python train.py --bias="none" --init="normal" --dataset="wikipedia_en"
Each number is 128 + 32 x the weight over its row's rms, rounded and kept within 0 to 255. Layers, rows and columns count from 0. Numbers have three digits each. The size before them is the row's rms in percent of the matrix's.

# layer 10 attention query, 128x160, rms 0.212, rows 0-87, columns 0-159
088:128086116050203127151080178130079131122083122176077093163182135115097176223150155132150159158149083137100213116104091123151164133075094147171104121123144105109128087114074122158068142164161137128103108142119114107087110151147153140124168157125109141126164174181083139151157147127128121137146095132153175070157164132132130167115107118152153137148174095171129063105103107148174076141122111154099130174128110131117131141110152183100074109126145116072179153139069139155133170183170109
092:109150187180117146157132138072135089135113126178172097132123181191109138118110148114125128161131130138129091090068097142136160107163121209151115122103085165158121086160186127138102095173137167093087129129165094179167109125094138115215125157137125111129089111184116125167146076210093172168134068150136142131175141120150170139073131100095146152140113143153060119128111147101132147159108154100075066099116154172076162118157100120117176141072167149129124143163120066134113080094147087
090:078130160198091107109075093095154081142132084071135067145160170159174069175137152111134107086116158102115106116150167070080171100124160104149129138055156166073048075165107201090148153126141187115127097109123146136182143159112142098137099103128138107152148152202152115150134168147103125117116074072146185117111111140092134101138129119140125108121147099072081167187138156154086137097154168135096145164094149056092149130099117173173120139120144125126119078133122142122112096137122133
093:116120127120168127069157116110113127167073104157066061126155111165109143159096135122141179127168159141074147145113145127164143112150101156169141039098082146182053118144110135104191132120168117096104164088110132093096127075145125092130175136174112100093137078078119146147189152104171097080178143129144130146107130122179157100110136124153147116130212165193134121093165135130072150177120087108134181160125192126120100136131123082108188122156119111159192133152170163164148089144134126
093:157129170118114157158127112167091145139082103122113098151099070179103195076116093077139125150153133141129123136122114196129128138143152196077141142150147097118182170132191101152119081150129080144107097102131211145126095095102166159146077128166087189096064144122156151105091112138102142085083125192078113143141104129117146106127165122116074164145109138189145127056086137122172209094123115104092133075145147172073119118164086142086151145155108085169121156125129084098115136147126164
094:081137070142131150166082142173101069085135197095152147143134110073103151160129112141128092121110058162085171128053095169128150172102092070162174159110192114136145128154080139208106216155129183097188121118126118133135144115131052124130083088140121080075142129074081130154135079115112113134118122169134101134113178146124134190102123144127114157154138108113113070148175140127178119150091176091103122143113134094111111140124188176102102142134144156072116130121149150115146092111132114
093:146137130140132064129116087109139102149118105141102105083202179190159106102102090130141120117127158151135123088130097103116107108108112137116180160112116125122074115142167157095154051121141077135095124080063121132175117191118132128158133114100094171074103185124147112164138198120223125109119135126099138116063168105127143141156140192125112167123169106140132124092072139167111091108136113108178118122100151130150073149123053188122093112157144170158151150108052141118066179095097085
097:121086116081129110100110127054120162099165140143106113103196135101097145122053096107096110110139141116170134115146150132187110116122100094055159067116146110176128154174127119134090197086137134139127160161195073103155098116113198144149146176078119126142094136149138085102091138150121163146140164127101198094112073079154161146157124148145164124093095133127084133104110138154160032107103112122139112176188169163111146153130150116085086125108146190117154177135066127159131138144068136
093:156169144148165142132104189123126149118130167086066167125085136152119122111147132116111081184134194123102104071117179097129108103130140131122136069141133102143198116159101125142127170105154163141067102110130074074236139106178126159147161095152130143106110133117185137112073170134130127166109110143096157095124094113133089203088108228109114139110120119155126135196162138133164089105152179089133134124165114106123167117137204182140150170149147129094131117157146156173119196112134135
108:116120087102121118107115130093076099195137153143121136138116131106116118122178103113133150059147139172142151140114124160153079158147075084150152082156193132110151061074179115171158133094209132137116119179154133168059159092145080055163161129125148105124170136083135056124119158068130066108153151120076074123119175132127154168156158145124132123134214130152149126129173110150150122089150083111150118147108126116147078186146193155137111115126095087084173134114160164083134104152139111
114:112164079161132170206160145162210146106169175112132131127128145150119139119148096193176147175103115163107163087094139083141159140107130115180182116069150065137126154130136157150165099131121183123071123129149104099153079135129076130132099153103143149102142190123148092134090109107164097129113113108072138156157096095115131159135185184134085186050091157088194103131136143082140103114151106155092131129095160145119191116142149186108103163151166153117190080139098086095140137109140112
089:151162177082161133116093110131125111139112083099094128159110136109137127120129139121087109136118099135069109171146117116118147141178134124098139172147153133146175119116118091141131167138142116101078103118184137091173155097098154070114145122130110199099109116165130129057174136087088128147140078108183190150116046154128120109156052135113109141124121104183161138061120057101072160141069080182097173134089163159088144129152084119104119114181134155105081102094033150106084100132086126
094:105148200103173059129120153110146100105173085111068135155148100110071160146108181124098121156114148109105135167150132159115163109112097109091074133106140083159124134123146127120140094097147096129147118139134115190148127124159100159101104128110088172039124097132099114130157098145092145069154146129069147127092133170129190116160145129175112080074113203179141110142108120137123037120093065144167060128145151156167078080099141119087201078138122090171116153133155129168111144169126143
100:107089125072125073086156109129109094101081122178136075136106129069140130117148108053133125116120163164103128109053162108133119210121095119130104110084122147115137128107168140204107164134121122144104129160124129098089114155117112092141150154111093145065169107155143140110140127138101169131143161102121092172133161138088082110191099101149102158196130111132139155139178125181124183156124080221160106137143149147107045161132178103131108173096082101125150146103103125120063082082059137
094:130117133118160122159109088115141160148178089157084128146126187111149084127128107148156199119088138145121136110165145124082152112118094083101127176130094125177104177123153108103182100127097141152100129122186171135112156131133101119156190124084091128112156131105146085127159120037115114080166166121153062125129146103126218131123141134132116114147120084174127200153227112177070109142190138116155162151153135140156187154174113110129176114123083153196178094108126144145104154157174162
099:194102187115067114117193135133158139145111121109147084154107165155109097126106103132154138105110125137120100090071113125175122155162089122068142152119102120184145120086124112164074105085101119181136168145177110111093125141121127162106141100146105110108112149113140150108175185211183083104147174148074082093156132076080127137099130106126142085108168153110124151141142102142140163162183156124162152086132154132122073196180082117118064116146116053151156105123095143141136156076049176
092:105134098065065153208157143118160166069152138130133117165117124158152147141104133110163094110102063197157123128162114172168150094109090094137139086110103161109157145148088162141094183130163096142154169121098142074116131118107144120086130174117113085151200087150156118082123121174121087165114121116149118144109072114105112122152183117115123132102162140124131097119067125084138180128113126142179115123157142100109117145129065128176123178097220074032054105114138118125136116166092118
098:118142125148082099122087102093068090163121101134177090113131139129171096089065158172131165129124099163125132136162151130108134127143136171149118119161126158118109166133100081116176086111120026095163153136123113156101143117120133077115165141119087175150117088168116065079076122084126110086133175143119100130051159150185148097139108099115097076167175104100129154136148159177056147199119060120150112162120153124150091086150159082117093105091137153129164173159083074172137125160123167
088:198061123106141083072139167158155084077157108116121139105137106095148109100133194137072164160090124076099064168105095113093129141087178160168123133121145141115150065180125124128153058071130114158108143149101135157091142176140153139107155131137131143111146125145138107116102111174134122152121130138137162170098141052132131084125110125085132085096112138154151175094110149100134128107163099154082088125102159077165095114135104142160081080149104101142059107139050197093086148114041114
100:136147126144119095106125143120140172096110113142153158156124137137163185142132109067098129140158112177112113057180113144172149141159139126147106050205191147089148146153124168158114156161191144107135140155127109060115152152150109081130094135157102092182123119142112164169140105113179172129093087096161134143089142134159106198203067160083121127104121093168105122088196174138160171164151168119121144129160072110114111101119106117188144155077137136137095151143128128158116097087147033
113:121148156114129115119049166155062116104173127079083143183082139152182153141156110077104099154086107053111129140107212081106115111112166152110101194132099162131184107116100088157153142121115139138123105156122134149146163129068147142091098085115092162103142164158167107095048095113115094102164152098079153147085113095125132125103126159159112049065058144123070140137090129158182144097135153168112125112125065138112115106126146080128138116125113117129135124158097125076164176125179106
101:114134195129154108148211172114160155140079149140126144181061147080103178154136122107089156160121096151151095123119137162157147104165084088133188139139097134125119102160124132089153148170112117151143094125139137070089044165140116140117104179170117089151171073162091145130155143141116092127133068168147171070225114129091148096169122147097113155121117120113115154102165123127138145189148110110085114122108130164126133141065176106068147146095093084121152117204141100120130059138083144
097:076136116143127166162205104157183204055143132095129146191134123041148157141143127108116113118105053144141167081153168143103181108099081112159145140106134057161166141157090125129092156126093176085166087088105152080137138132109074120128122121122131107116148157118187130108199076133051179142107132138110083119164123174125032137098170131072122149111107113098190101091160093123172090103127140118137136148111117118133090136152136145119124146126083121127111133093134126102131159157119095
102:132130167119111097096137149117072137117093134106113137054091136081162124089142088138108128159165089117090151137080118094098183059152090107132094031139162092109065143104126129103108129136132168135144097147117162099149196110094120114186103137183118119142129156119161125097161110137143067092091141103169095133144171152111004139083114173123123129140078159093175160148124140130099087121108106130110138145118100087179111136139170105108109129156084145086108133106111201170170179187140128
091:128183144144146141138094135157116149112155144089115161164128115189087156162122105115127117139126205129114150102202103129142114126127137102075133164108092123199095172178168127100135104113111141109035176084183103114124138118127118151103154113136160097187088195125112118141166170123143168110110113158128077118110100075111157139108162177072126093058181125133109222154111076116159115144124153079166144105088138150169181122126146159078195176160150108135119139141149127114071129151132182
091:151143148136106096141154142060099129157169131076103173088105169172110118091092138180094097164140142146153113192107172090088100075191089101130136156100112149110106089116105098090079085124150138200135095131135114143179116134105124162150117121119180117145078132137098077122105171148099124143129075177149169075106131105110216125109101146103183118118123138127136083138113144128089110146147124155075162130158136204038210119120109088149155102116139146094120177164142141098169094131077158
107:168127114097108129121148120139084055103097128120097118130160136098096122111139110075106102097093122094132115093110085168140174114115104070139059117152123179110171082157152137114125137179166172117128156165148123120129117184062151118123124071112128157145099072091096127107131155198108161080161148061166100162127175153130109085132095146166141102045130116125089114012133194155093198143136117149161090120164132116165120142107118133132111124145069059158153133127154129111164147086096151
094:145147083138082110127190130122240156073134118165122139094150166125188102104139129139150103160101111157153116156088117104068065107136128083171202145072123106056114107137126121151104100100122102106121145151086130168145118158106114158139142122153065102182103081136099139142142060106164188151114130138185062142132078150156084098147134075101157155093106175170111167162103130136125107116136080099141099162120167137166109118163081164136129134067078136089126131144155092086117131156086154
091:131164169201058139144062103099066102148176164123133156094121145145109064097109092172176136102143137163131131166212059146092124098110145148145141146096168112124095176149103118090161109098110123171140159082087142100150131144136068062136084140161134109124147142128076114135152165096082135081055097114125134201174158121089100131150080153132151114167144101143109132108117141172103149143117181063159115109116128057132151105118111153111126097114153132087136116195074176136137142107124108
108:109159103094082062133140107160088117140065014156125098169108090103128069134100059124173141133181124116115201165113096086098159109122164102132112141123126138099140158114140106064184118192078151173132148166141144109116148189136088102116108088152181065159160115089112139142165106156114156086124111074095131109147120144074064107145139132122140136134153154118158142117182153154121142080112131089184139124100154123109109075122105116102143104135172108124160104148154128164187109120114204
095:117120110171215176148120148060151197132072152155150106165140097137091205129123126114086096169169209164147116093084120157138132087175099143154199114170137145099122134117064112113091137087178121119075157159106153167128090089110139064168130165097093129090096122101139110143107154089167150127087124121124122090151103150114113106109134137142160152172092152117090114074076156131152074104146110094173108139164122124083122113100076151119097217154111137171172121113134154104158113106111111
191:075141135130137122137130146132102152164198109109135147083080084239140126117123099150059127161105170117176126127135149095134103115070154167053189147140136119150072133118171099171133088115102157107088132149205131162128090074110163124122129048120195128117110186084171111082102172102156085099078117171094134134114139103166165191068165164101139127102149103134125081148119106106134113069154157082114118151137117103078171117122119095148137111123122131134106137078157136132122174121139146
104:138128149158173140114170097141139157155148072054071055170114128108144090113169180094112136117138154124137168164118193074141143114118197119111132059109132148087060131111073153068148136112139167098092111102161114048146150096134161139138176064112143149125162158114169149142133141112092056119129097064152210114055150137148154123167121138161111121108153108134150152126145115131109135113140063178096130180128117062094120136099122123092138176163117070117141109105132149163104144118116110
089:094087164075150130104108169090092127126118141100129169155123117131101138169129123067157106139128072108167156131107109188140159147187110168180094189129165125106216158140152097145083132162174125105107176170087147166153131159113117080188124162156104171140181169157110126077146153112142131090127158175214097152134102164100130147136098155166141190167095112111162106170085148119102133131128164181124113148117131205142143134123133099107142045110116121197063140086132125137117134102133154
097:115169127151118103120139154098147117155079091031185135145119097185136165120087108065177103116131181157140111144121132168132095125168110156134125175117161094136168170113123130163159060125148141113155188137064175143152140112146111100147119142146142117129108166091142117064108149110163179096148182194148071153138112131133155118123148139144112179168100155109159114160083113091118137146107184104120082072130163156145139142116062066157197086118136140208109103116160137131084110102066175
096:128146193133097091124160175094135089148158217144084180087072137117201079136140120154181108147117173114165118172201113153128069089151167135100083175144058134156182139150126128167147116190097130160079202128156122122160083126094143132181132146161103133121103117132149124114105136116154100156154160137131141159110105102148115153163095202143120119067083160097151133154126117131100141134121187156111060085134133202123162110102127115122146133107126127121136135105172105092081151065102109
093:112137110136157133126189141072098141093094144161135136146136164106060130139172109165126148122087109095113150157156115152083168102124072101127148120111157118139138086165144132101109174162128108050164078201102115172174084119110121122085140209114114158142166115188109157125125059107144122073102145145122094125220178163082120143118123097112166129138129120108144052092144178146134132112162118100149187198111159152147118133145141069211130103136126138164194102131131115121131105185103115
099:114094185031136147107053189144126123125120100141138113169118109163136134113122110095168126117128157134096093175132062120144120182158143157149121096149175129137166126113135135190133195137141181131095155117197134059069143080146161143124218083096084132105135105126109128078100149127170112122089128129139186128080141103131158169098150155172077074117131117153134152160177110086137112150141118140103140116129098065052105152123146099183101089116092117107176129176088131165109101117138151
099:149168118182155070111136124125123108137172151120115125169079120177112167125164063125138095176091161107126118162115197186151102094154123109098138091159131137105096100151167136162106158098140150103078102145168134124137101084140123139143131159084143194156133104182138101123098060158134126114140136158093118133142092075110167152166192197154149116121130124166137113106194143098127172131087093166068108133174111060146084195163149076115106152113111112131204220106150148123136138127110178
094:124086104137119117087137107118152115105117150125122100198194174136149169101131139113161126101118179107147207126159107124127192172065141138158111122129141137075060069084118108091112097119151081168131131116161149133104087153120131168109138106135124194151119103118140171140194104119133125181105121064135109132120077109145120039144148105138118149172103118160122150135187113165117086145089124186159180114110180128154094091107129163059115145141037102145138166143165179153126074162127081
099:126181117185171116139136136106086188116155129086118125171117106098124166122141081109117052154081094108142173151151089170099198130108143107095111099133079121189168101123170205198113151136176180113090097130123167120168117137108084126173118203120088135142121167179196144128126119119120156153112141170113096152175101103122106131163119174124106168149097137172125138167155127094118099116092178120138157043090117152117156108060167130162184133152107142114120157097166146113095136116097075
093:158096174140158108109156133186137136132131127139142120118101053147156086155113137140116150168125193158155131079170156138143101073076150093104120133140108142150130174089113167100169079119130123184087137078086159157170102173141180143140163155156161102096098136097203100175189207174169104125111069119083122111145091130176084120165179094121118132082114163071147184146097152130113147117132173128111169081172123113106078117132145171060147103149161085119132138117097148137117131095076096
111:059128113181160141141125171126101143090147080119106067162142116025148130106139148124217139123126052102107137113192143180138146111110105104159094080104168116135181141178139125126067133117116166135135146128148187048156136117139081093129186190116052112143150059156135130111133120146063179116116126126163091133150104168163112132155113135110132145188098142151091171147188125109138163151146135149176178104105140091156115080104164101114154151132111144152138159140132151144149085135122099
124:156104120051126156126094138136140125131148100178196168140186121194100109077158119124110100142109106073135124124085090129146163141113098124138115123144155104155111108036086128144143111087191158185120129167128044142071163163126132196140119113120102136087145177151073100104098153121135096144131120129167137098078140085125127122103162092175097136064169166121118109137136080147143088115132061133107122095143087161176115076147144119157045044107158131103114107122096149133160138119145174
099:179099207128117100177183098166130141158156180122112078192134110184093106148099127122123161175099163119144116090092108153151088181128120098168103085182086157090114151122131098128143115124134093122122119102149043120154112176150069126132123136086186142127114128088134125106138167147092096126144156104108150098130100118076119222167165135141084092136130140117107144171193125157115104122164127206184151171142122117157091165154092157122082078121156036113105092114144153141127126122147165
107:092117153037136148076169162143095081124060085112152143138168171074183107142139131112143165093137108128110157091132120138131142116145070060162095099102139128118140114091154100149098100099128127116124162152132158079123113130106182197124134120167077137084148095103133116116106132108087070113135186134137121134113181158110103054150119088121087176135156179111084126125149116141119185160164109210141149097105156061160025109138110095108087139114119109189155106124159148093123106096113152
095:162129146140052100114179132129118126163064059113151169146119085112088122096130142130130162132111133172085132080144118060128196146176119152148128169166186174108103115160176125151136111122104122110192142143112142134114123173100134120170093131174105151147151141148101158161141114178149200063076117102130102152124111126104148055187083073139094121141150160169182149135156124125074084152139102151146102144122137104093165098141093190107166124129060139103109160156139102100089089201129177
107:110164101193172117141143087092158113136177135084124160140191065150107164062097082087125108172111159202157112112137152130112116136135125154126116121070148141079114118099120150131135150162155156053098148079088149154121100098124159176116081099152133145188083139117175135149121221085116161146104095123101142125133070089103131106118142203152122180076117124155086178150091091090141152105125132101147127118149103148112176118056153194119158128189146128107113143116111169099085094107115152
107:110104147156130083133170101102137161140118066100155144120174130157093141129113093149160142147163094169126121068146095102151054139115158089168085079163123086089076130138148120086124122125111100145082086126081143155110161161209062085172104148144167116172170106101097130144166129173159113074137107132134124086162084172127109087148155089142141158138161088140136093151130166175115124114104092126137134100170169153119175139058048157139183143037121126112094110109101165117079080127164126
085:232067104114156119102077165175146139125099107180163126110141138162073126214153110153114178144143170188127144138100172155181093149113140086151136106150109099134121113172157182102116117121131088114112082123120108143126105148099078147138102074108157107108168127222089099115154137141171087069152111126127115024106157108106136147091133119099110149103202154172159137126143090137124156179149108113129148178086150166119079102195114161104091130104097093149116121127139111100121147113118138
097:099158164177122124123144155116130146127074087091105127150077104142058113113168134064101164103166101117131119092104178194126098078163115120113106136127080097104114139107182161136058151176167123071109122106135158066155138160108187134119069157127084158200127078125133136163166096128087161128148081113091175082126152153144102123172116121162096142117136125077075124073150058154134094106094139144095101125102112100159170154155115153130088222119138143146127120139165133073116151152177164
102:103117104111119146170106104084122176129137114071106168077146127073113089104090105163130125099119171105079144115047101094096174145096162089145116127104167131149094089119118119094139123070157108130119179104137159090085117134149081110097125106117217108168081080102093195195190191118138100150110114110106115162124209127094131106086107086109155137107109160142101145100160152099146116110115170135147105121098141060060093086118116143125137082122137131120092064137151112153082109123201106
087:139107144113152120122131108170107095134164173141135123126201128146123135167149138119090109127138134093111136142148098171161163151162177136111148107215151112143114158114173185133144160125151130156114191116146108130154133107172108088129174115166083118130142157071170103146136114131159037126134109141110084161107158134160152168127123109134114076159255122131124142168082145169137109101092137081154132149092182157219078157105137149127177130206075086181134196132122136131121154123117109
105:154115140056154104144158132153094069095058133144140121143112149166105131087151099079131147130170105104082063114153206121118155161094110106188115131125163138090108148135071148112113118148187130143141105181155102166166114146101143093124147164132158162142127080140127099125105043142095097135092126101156081125118125054094154122123126067131159163117121128063166112120171185140086153093142093169107161127134108157129073107176176127140126146163167171134201133137075115138219146110107161
092:096082116104118210164119151109081180138111120122161107100121087199150121104105143139147109089176104110154130142107169119164172133086158140121110128108090150176103131124093112093135119131134051145121136153071101103097084079193163115081136168063114075163134157120161134137133171137138099107190152175122142137180102153127141128134156095147106115116197089125083166121135150185172121148174160128211105112119116125110102121130114075143110062208117166128123080104119140104076107071174113
092:050086128137207179094225071085123110125071133104154145137105103116147125149127083108173093121137130103141135113142166151187138108202116105136114118127084076091123126178129124184154155151098115070130103110085144085159109105163175179178130192124164110103171179120151163163169087095122168144143122154132126125151148153119136123085093100112086158180116170105162151157104149133120119143179164162176144131147136143115100102105158073169140191126115143095138160100134106050117126159166136
105:231129126122091133109082131154155104168152130090124171117130112146143155131105138104088119140136126158161075153097133112114080154143150141087103144137123102152083124171138132157098108141173145130105115108163108131061154147110222179138195080164145123109147186133130085114068176117183135114116132123109114146051057103102179182139144170171053132163182151096136127084161124121154130091177115078096082100168097117110120112133114150145090147092126118093098047095147132090085120129138139
111:101103130205113185133133111107127146170160131125155140127116127165091171158137151133146149086143173145182153082139075186149109144128130106123143093160118098131102121141183108046162108152105149164181075097156169102172138152176149135193093116095158142096131123086141066093122121146108146137177118070142099078115108168163144184175169141113186126139085147108103175116163125128134075167074166143088138106122116089081159125121083139110104190102125134147167147210165074169124170146104130
122:084114130089181144140160100142194079161129166144144067164128123093138117198143117100136077126107111164130143093082132149138148171166125154162130165160134120160180121104114170125125121184134137110119138081135097139114112125113111146172161195091149091156132188135066091126135035180114109127174140133089126054124098176217077142136107161120121149123138195118177119116126083149159139156158154173130189096117116129168088149136142165122070159102167153123167124090103141071146092087134145
093:099188143124092133140146069133126181133107194110178169098153149107119087078098148162055102132123081108146141157112154114131103086173098079077109174134122093121083150124155147126138116107127063155050152173109178164114065154097131085148133138139152104134124204082163140141141137037113130109166171114134152124121140126103138100090131160084121083139071163121179130178153069114073103112130151095128083122182175139079162114155095130122144119089111137147092161176144118109120140070158113
098:126175096170126167157100162143153114098114141174142109107095092166163131149117138174096147143145150137057137146179174130184118125111165136112160128070127140168136168078140129109157117128081130064098107154104138130103115134141159122066142163102145099117094121077089141147107252093174172138093115137187136120053104084125193144137082148154077114104171122111164119116129081127123154073128174079135122143146175137127177113147116119147150120116174113087141107102075119166059175109183105
100:064154138169125165068114129143117076075105132058161102199134087070103097097138159124192066157152107163058151150149098102070102146100133183123080142114107119151152055141103147113132128143134124089130152125112127091088125140099147176107087235169091147146127090154130078126117116116098165125143163113151117099140102123084113051121112132113092136113147091111129134105141169136097123163101113159140132069181175117119126082127165147110175109166109148080173108185150131105100163123120089
093:155110120113126158182103112212066135142134107208183112147147146140127139040133088197149137155113127091096169129140178136152107085093141108146132079108106106153090170105155166106115099139089104135101111117174101122112099126153129142122125079146109108111069130165148141126116122099140177091058103131058155147060133144173128181114124138138131151176113109165119109126119072079187107147129126104156124159107097160100133101132049159149107213110135099076139183124127090167104191131144128
095:135158087088093064095104148089040132125091160109159146101123080184087148129130133100097121104134095112175047204157162126121122201075156161085111152130094140165135130090080131171118092158117092161108105154122076134098104127124113137126145123152118122099179202077128119147134073049089101130129112161145080141140108114126136144163120135120097102111160087171161157191090192105106118090106081154082131088135164139107147100084130126154110155168147141113129097100162102097146153067092141
096:142106077103095111179137144086106078127060139168144123112163127111170117125085157113119142079165117174115120088112090134154093163125092097090165151083086119171090079142152126092195127086125094208160126162084119141111110142094198086157173150103107051140148103204059096125211127100154129113167168097180068085147143134120158129108065128078138074141113112109101135122102157154078088116102111137130130132101101138093113129163128169148122089121143189124107136150140115135162114158128111
104:163103157130175127102047150116154155132152136109091143104131104146115143088173146130163110155105101115070130132131156084091149102141165201051107048115121110122132132074100168184098117136149111130127140144131097134180101083147070096121102057147170083170081176165106167118134141114149049143127103120107094146157152096114149189133093157139155113098135169134154091133155085113111077173097207196156099135071107139152124113113111157095165131146129108100137138116138119099187129051127094
083:107170121116139169123096156116128116115060209198107128159149109152130177150123148128122106090152120114123120109141112065169081167104082069181131129127126168113149104157124137112152051096146084124122141081105115129138156197116161134191178147122117066132186086134091142169167139174143119123115178110064112137112121142075047135187091099163078146154135153181139173104176140141093097130175135152140121124074128109165133099131078166133129109119115047126157133094143126087148100099099150
085:145075152103109096159106144144079112103117161127102155150157142093135096116142067132074117144146146087115115187103168176118169138124122091101169087115142149115096126125121097101132161102140107055096170138121179106104114167118092095044077125092156151107100096069180179146133172113216132153133082129110141114086132152132143109233124114124084071143190125127193140123132129146161135074182109128110146156105110107147123149135125136150145141115123085084099056185166170098119125142149187
078:096149120175163120116150115132151086137123135065204118110185059205075158109115110104144117137125141099103105164105144098099153152125184175093122125147143149124104116152156112142184075108167165129098145094123197146122116091151117158103085097128088118122122135127104124109120168044099158136077182154126100119122097074178130148051129166171094126159113164115119121188135128135212175148135106124165114139107110112110140119107119095080121162143122099106128120125107148148183020059125145
077:152091124140146131135147088119117114140094099091090128156084152083155138100107164117164107124143121135189086084106076110083167140165129099108101135087152125112124087132051088060167133183104097158163089077116125146133142124117158118163070115127100106134136116122135162140167040113155120144140113148183121176123088085169106084113060123073128148076089132169148131123136169116047195155105073147172087157110085160126114137115117139170130129182078147050084142119150105120152150160171159
083:118105143150144108128140187184174142191080149169142088131124174180079134160133120123109108119147160079170179137111155145157147206098096083154147133128109164098127081102170111114102072185144082119109178125248104107113120100101143171185157102133100173089174165105142137078144132145158120119143129104098186168101120158099139126138151132145120125135165136147101117108101133164136142117171132127069130097079145060119167084134173148090147178120113114146120203115150084115092073112143103
085:156100144115134155151113118075138157141112092202115130170195125114085134124084139118076088055110096150130139079132106190134110082123141110168190117132102113048148080161130181144131101130133107132157146125179081115124132086147158138156110105128167078147174102076120101123162147098138059162134109094137122168101089147122135095153142153114176105170133094121099158102161130138125162129140140080126139097188092079111083119103075128127104212134092085226059110105130109075114116113110119
081:173127113078104115091100109149172115100172194123099103094099088158142137123174113210121159182050127108160098125116121195142083068102133121118118122171141114175146121162144129103131139116093128099092146138098144141147100138124051192082074092094132107078067218114128163129068128165111141146140150164105164157148151141133091150097096126158126026119176127150150099115101078108178164130080151128127155118115143117140136117146184111114126120133149108100100119130054170135114178108142120
088:166153139106203086165067115155188187086123146194130128118168127108170095114144114136174120184150097103156129110188156132128161115148139153159116140177147158137121129194106119147136085144073076172175128107118114113088080120135123084141120169123038104177104201074133163148164179152190127090136104071105158109152118113182134119136139135107151135163193170119092100124101168145123155142106190149175121138112127159150115106122125106102128121180117152126089115123089127060147171097109089
091:064102135170159119176159127123144079181105103119123144152124127116161125194120109153115185131128170136134175126132150102145141139130146141154080121101097154098110182134153107137057149102106100137157151076127113139130112152150124119167123143209122131119107121045125146158088142109159182166174129141172147144138082107131161135165151149139123152157149156129161163150086186094180139191165171136137113135123161144147074114127103178046139118225182061058174136106183125084095127089120113
091:132091090113112136108084124170100103105114092170119113169181155124139124102103178093138180091124155117173168101172118128131131109167132163163165181190177150167162125145137142140136104158148103104112119071109143105189152145106185164162197164150108107173180104131107170160191190153147124108084127093139137126092131129101093125137052116155096124114153107132096149087173206140086133169081117151160101101101105118155166108170078162152097185111130169171143070102101087092082150121117088
085:126127141138174108129145165129174094098150120106072141108131100161108118133098134130142125131152106118080129130107188170130160125143119069097150139144012126080074163161121136151149161142065143146073143141142149125150098137155123085176194158139068147134113137104147176166130120104166121117174058141101165076122181131180104061163181164119141127149179159114078129131077104104101126051171135100101120123135122105111078132041118099096128159104058121109079151115117169140132144152149095
117:097073116168093209098144098182075134163182117082145149092088181140086182094219093105135048147096110115151158125091117143072173168124091106079092124112106169114107112086153073114107136091148111141117173163113130149092132111121126093145138142108095138161148160125102109081127091120125172110165146137107181124160161150110140147136087173109143061124087084169157128110103084133064130135154126091178101126105075123131141141126102117119158092084141185117123125138075175165150096186142127
102:050122102185094119129202059132114164093127103125103118127134094105129162103108162156133102167133069124118106174148105124124126138130144139119152188158109091172128129167094119124152141111076150088132118157144163141116107120141199063103091142106161136172164157178134116082130126105123090119094046159133092112194150064116122156114168138123115112159104100093190094141138154056094149101120167064139096099094087117151081151143166104096141133184130143116125158137183158170152109203112187
085:107115087093086109105118194109167150089159133173142137055187128167133113127091105103149095166110152110141095129150135135090135125152131154140110170083112076153151113066116156209134138143140201147178064131116089115086123073183089120120086135147135121136141162122081145136063145094139175158144117181152128108182153112126131159142152142130134196092153201156143073114109095175125119079108155142149158111136154101133166192177168117154112109185134144068126094151120135155162124051132145
111:129132094106194143154096190118103177116125129125095179099046110108079104072131134151198133142154092082101131078123117079140136151125123140115158052069085075101133113154135119118111164113120140107141119142155071119132067178096126174071091083131136140154148135133124200118139085094187120159129069142157106100186076140144103124072122156089149122146126139066151097134150086102136102094129170116108174106164090132143154156120121106123098112172173162092153132156145098140198136189105156
114:087184080103113155156130160151117147113096084147155085148167150146168092051088089099168127132084117195100112075181123057096089128121151167158148179119116124112122128135105102078142099078135171084200072113115111118096154101100108174125170141154144114131133120087137145145092136154139125101150129155165149117112136072104108162087164103098143092123180168116120109118107113155145123127159154177069116098115161100186109117125097148171099169072165141055131117136103213081085127088088128
104:135147152096102089159161130094133077131188159156101176115134182077109118160143143109142155140096065151146110147144069127121171151072143157138124141067150089145082105124092184072133113136115115053063156147133148091080114134092162127146190129141135143139111156113113107144104117178168094137140120155161125100223161070125125161087172130056104094138168091141154078150127133127083137147131176099100123171118128129128096201164090144119060133090161102162153123131098183170127147125176153
113:184115189149157187064152135166157099132121117132129173157078155052104080128083142154062115148121172100119083134086120147116146127143075199134149200131163133108132077124145171125118140132116125138163175174137105113117122151086104103102133114165082156104122081076097131095035083111119088154133132104104099123127125132159152116157107114114136182145138048124157192128195087182156130124121157140101128132158140150117164130135185130065160097159106134148162067126120156147138074121172140
112:132112089139159140122171139172102074135153113102129125142159186085109164110125111132187135158154112113121095127105175127172121163179185157143125125112070117122156108161157089102126174139204083072176138134192109152175089145138096100136109109122093125101161151174131116113117141113141146108210133167157120124217140144092130106120158081132065169160131152132131143096131153113156060078095090129170128156092132132156109095214184115108170149077138135136175156151123088103127064174084098
104:092127137084143129150123151143145133128129131104090105138178128107184211159115122132136157141155094129191133159115070141118105141163096111103152153112091073158166142131143171092134077135090116148150099098117191124078154125106158154110127076117170068157167114140097149095127112056172043167132123122207121163132114133099104092076105169123181123121156124090105126146082077089183104099163170162146086167147105097115074206085139104159089115113163137159148163116142120115145103055166115
090:053203141039110162144110147125119060082077121137134156144131191126115146096097115132159173103165100153155109120164137127134177117132106156082082161042129131143156137179137122116148080109126141118132133140102094105141169117148134142129156143171084047175167135183134145117135115076091174126094126152112154139122079124168119097124155159110148098151109138133114102082125162130124098142130097145109123149127131122146101118156068125134140194105134251075076157195105122159108102145152170
107:179124083121122133108137070120111158114098148111106102175098134095098157108130089114148107132106163129174144159130088105125115116189104152121161052093131140129164074136177200149047212058117091097157074107180144109056095139104150077148157158119064084103136141177167193116081156074131090152134099139096129128102117108104103173139132132165116087153102075140137126117157115178128111112104121125124141141117186190107080146125117139112135119134140166139194118163168122160186092117131125